Each number is 128 + 32 x the weight over its row's rms, rounded and kept within 0 to 255. Layers, rows and columns count from 0. Numbers have three digits each. The size before them is the row's rms in percent of the matrix's.

# layer 11 MLP down (transposed), 704x256, rms 0.086, rows 683-703, columns 64-127
106:101113135166154132134111077136169166137122149137175127111126132118178094142097132107097110144204105112127128146164121084074131141103158206152049116111159109145134130076107132126133140097168143
100:127107160161159148075168125134116067157102151229088173139138083184136089158138128125129122084143113157118114141171186153209098211166099107168088144159106185146167084172098114111180136183134167
094:103098105131129098110110154118145163141139193143114121055156149163130124139147205145092065122131119148116108132129078233145114113131124043107148146155154075101134065112113098176111116101174149
104:120162185108132138157155133087075106127164085143051141105139136096118176141160086142142103133116116129114173152093080139126152138145053128185097117116108120092177064088116138070168090176114108
114:106081090193119106123118123164133126114148139133123147105133079113230136137190182109079132205160159187158125130099172088143087062157115224046102112127122129111187123118092114193120129105174174
095:197152177119094207125111153092104106182118106141179106138151142193136151144107120139100147112110159084143126121133067145086143169154086142094147187152127090150097151148069118140111150133121185
090:098124096179133089092155162146077166096165094078146092112051179099154158118131076147116103156173149129136152065118147112090171133101112098110143102153102189136110110060093102151098096146101153
095:124120120200138200159096165180152079104110086102114132152088145083098120126067138173155168110097181135116144120167041152156137108091150064120114128145183170170146192074138084112107097116085141
099:142133126132106194109126087059150111220090094137106083163118117099134125107123157135128153162159137115136091109175125106131113081124100181186150132091085067143155114147109123165111130175056118
108:177138094131100114077147161146132123091174198116144125104157076126142152144161134176183159135138098141112179128144089085132117126079155177116106172175104115101085136154120105132165055096112108
101:165191109106158170106098088164112113141094139164130135120116134093104142106104103125142070106123154139144157116107150138110098167107133102138129155160159102048146161124123141114117134148132157
105:127179098164088134088152147122149082149134107180078148181174146133070138189111070146139079107127186143123166170120183141113143153152108118153172150157121106167085094148101152141121164129129147
104:105089055140079194163141155069111161124144126140103135121183107075105061135096168145096132119168114111099178097050103142115170153154129162108117137140100172146194149118123143179095116129169142
105:123156060087132143163159139144193112120126172145062174080148127126134118087169085180149159172131185121121135144083138071109137166115147079139146166170181207127181063058131215154206145119103061
117:071093093143094106132098139122085108197163121063113105104124184174049125093125209111123131147140117105168140133104170155139164115148140173136136121199145151154153089121141129114079151128107142
105:125118138115059184148088175096100121124109177044151140110114149146133085081126161147113123113113192142092117164156148143183146123092122136051131142176078155161071143084146167113148149129163157
097:140158170153129141090134140151108102181144136118136143143164154071146137140156097141090117088139097169084089130113094146147120109126148136113089118131124134165142137074130138132141120177141142
105:141141165107176099186119142181118114090161129069119184127135143111111151138145138187109088129127148150117116112184146086172168065115142134142158104097095143137134126132047221118149135096137084
103:156117123143152125118150089047100108141192084148143154152159136164060108113150132086140106125153101113131138139191142127077167162153101139128133128142076128123081129154134086119073118168140169
092:055118127124129120094179086096057130075066106094143191128078157137164106146095163107158176127120194119163154157131113092130128109119098170132129151064119135073111150121092136122115169136141153
096:166086077072155141132186168109117102088180173157121140180147195112091126150115119128137086159147120109112198070109157098126118072147105139077181170162104196109157130128139148140141085126135090
# layer 11 MLP gate, 704x256, rms 0.0869, rows 684-703, columns 64-127
102:157144125111131098121119082199066148129112103110101158149156133132074099147152108105094131150158128147149136205138133121100102110180140081145140130144149140075152147159070101119148152113113145
097:144159157087150135047145128116123117169156077159106132091074151122093170143135116112112129110089132139095136097165077146069139175163136120136150125124125081185110082104127148108127091097121125
103:124161158121128087142122164136100130155157126159134148122145197155129122097096122080155143136094103153131148182152146102119166107165200079137137139123085059118087175138086061176147121080151083
107:109081078140128066117126087167193129175102087066152130114086155127066147167138154054111124109114141071116062136164146099099114129113076093167148125138129176153128092140109139181153107121161108
100:158160224155132100159133114149183180127102127122168129182091187162107085132156140121095106129132117146156142153076083089147076141115117074203161063179166140185076154130108127149084154145155088
101:183117146143194091106165050134177180100103095079105142113101077105154138151183158075132114132123122107141135182141126100076144113129124108206172132141132112119086085117110164092078175122123135
099:137151114128030113098119105103102127150132126154139099104130093105071144124119107076130151155070095146146147149138077187079114076140147121152189145091206191197178088112129127109135131168208105
103:094178097152137115149162111145143142156185136139134116105096151078143152097181102071123116157125129209120156121107161095088184037141124110156112100062152067142112113143132127157119142083106121
104:131115144181098071155161135113129209126146120173186151104129129140134166161147103061058154161139083119152116164158138155123129085178121120108158065100108112158116101124132142119165136121112124
102:095114140133215140132121047125120187159116112122169154213044122194188125137134135074116107152123144131099107092074081131119170087068083155102151182147137130140110141188133043128093166110160151
104:081091153136111066157135125163066120142182086133109156060126141123120120167060117079080125137119149170151093183129092182128097096175129154132176193139125166136105183154140124199059168119129175
103:127199130136119067068148104152096118153109168088160122148132107075125136112125061185138132150140186139072122087088100011099120131090143110130108123127079092148136118178143089088183118118098125
100:113149056117132082150158082145131118178151129120156178105120148147126149133163096094167162053110170151158154099178120066122117092182119161157141144110129073106171133116122075127180147135141093
103:169139116149173076157121124186158127199200110114157115108118156138134175143168092128169133105110105128117154160111097122153134086215154139147203181119099137166118137180107107155071157140125075
099:099104150087119063097099150124140123160187175111131173124094045152157127118116110144156139175155078085145140149129037134134077162131140148120158103087145082139179090137146125171144141114110164
100:139161137166184142126188158130122128097135108141171108087157167148121088170151140146055164073114161178142138120158069091076143120140170080066204132126088178137165145126175112067085131120116116
105:084110127137165114095141110127167158165190155160119124139154115085090123053126108140134162019133149157094127188178103114110142163143107168152143108100141195135163137148157141085129192116116140
100:070178126107102099071102130141135097151123131122145157167115183138086145102166149156122100139094128196161091139125123076112124198101151107186118078118173165166104094202076080137094134187104104
094:126105085108132111188107114164121105104160117116166175125174151200110080152169151094109155168138156161092137143112094093156086086109121139135145153109087138184174134131091119154057099121044143
098:137105078097157137093130150145160154137151137110111089200125135146151134157092150164132134145147109129126069143106143119140113109079109101097123171153148072123159108148133064130084122157119084
# layer 11 MLP up, 704x256, rms 0.0915, rows 684-703, columns 64-127
105:140131134123144131126136188052124165118105116093120093099143096101121144203093111065104170159158109096137149080102205159109135123117174094184139172169141133180105132112155172135133150127192095
101:142130170191140124222144129097106050082122169058168091088077061140167103133165116104107125101144100128167140134151173146119149087155104155187166151084112125145096181120142164114156150142097156
101:176133122153175144114135115151158142117185094173114094102093149152116135122118086079124073129136120205142155113114191080184186112155113150106225128089109093093154128173145123063113105058101160
108:108113133099143161156149105133124106108138133116063143135188092128077113055077087128154141112135179085084157172128179081163136145154131141146128173104168119135158158150135123119163138130149078
098:111136101167170176087114194131061118124126133141088082107111112094164168147051117173146101119133103065126054057161163100117156101133143075112136176115101165111149112102169104158113115066085083
102:162085120135133125112183079140134168084134117145121116157146120163107141155093156136108148136107103153130115146156102137111136083165176106201126040107116103177115080156150150143082173189102124
096:109084130179153167126152088120154102187155126172117133151174079159120172141046126125171119172132111162132092158167093150155082179123108150126157103123053120123153101162152082136146104114127151
101:112135127125056076181036094129145158096069137117113138133096111140088071142124127145131127138144161115116146118183095104184094122114186142077174099143137150137128150141167133135151119132090182
107:144113139087071171092032138089113141126160134082099198098143049113111125109183152106050129132161109113087106103047133166177155144088134055172087130138133140133122089133145163123195156164199144
097:117131084152102130196119160134139145133130144083142111086082152057152134076153136152071127092129167125142137149125132114140134069094094106153172136089146155142168141087198084124106116139114090
103:103078099108111131101107077119145122102096105121183156120179127130072164028118143157131179110126173072128139078137132141208142093111107078154072141122081100126120204123220089134142152069078154
101:164092145100144102132212119134164154110135124162124140114108219132157082165151123134119107125148142147115102138083100153117163137077113124109144127079158125166092169137154171144131146123170118
105:167110162161072132160099103104180153113107146152168083169132166099087139160114098074098136107123144171149145154166121166168097137175130143113135185129179085162094169116116148132186165131111134
114:151144186124142131122162116044071142080133112185155062161160123085142160101119066128155146134077146105125076102121116157145132088073111103136160141113024075119134130086127098152066105152129130
106:106136122093074079157135122152163194125164122059096164067103094170110080121064115093178117154154147111107141142141099144183135166127148145107135091098210134127158181124118136176117126160146154
100:167143134140103082145143133105132139136122093115184111135163118058140202119121137152103049161125119129168123108153107119129142087189200097208111133131139133159132154104155112082144101171135144
107:133134123139192112105177146130079180143118143101111155108128105132138135084105140140158179171106208148078137161176102145106165079060120153152053094150145129179160126141163122120137126175146091
105:146142095129161143139161190117102129139139120090128168155156136181102085119105158160193109142101132121088145136081180072182173130112104084157089115122084105150133137114137080128125157110158085
091:138088177154140155130132148153123099126126127173128112127154199132097104132089171130191143153163144129156135132116060156088080128116101130109103047154140093130136118123072198148134172152138152
096:159097128082125116175148096133104080123219129135098037081179157065123107105078151128164110099137049141074145037119133075139158126097157118146189130162125131118107144119083175097088141105146118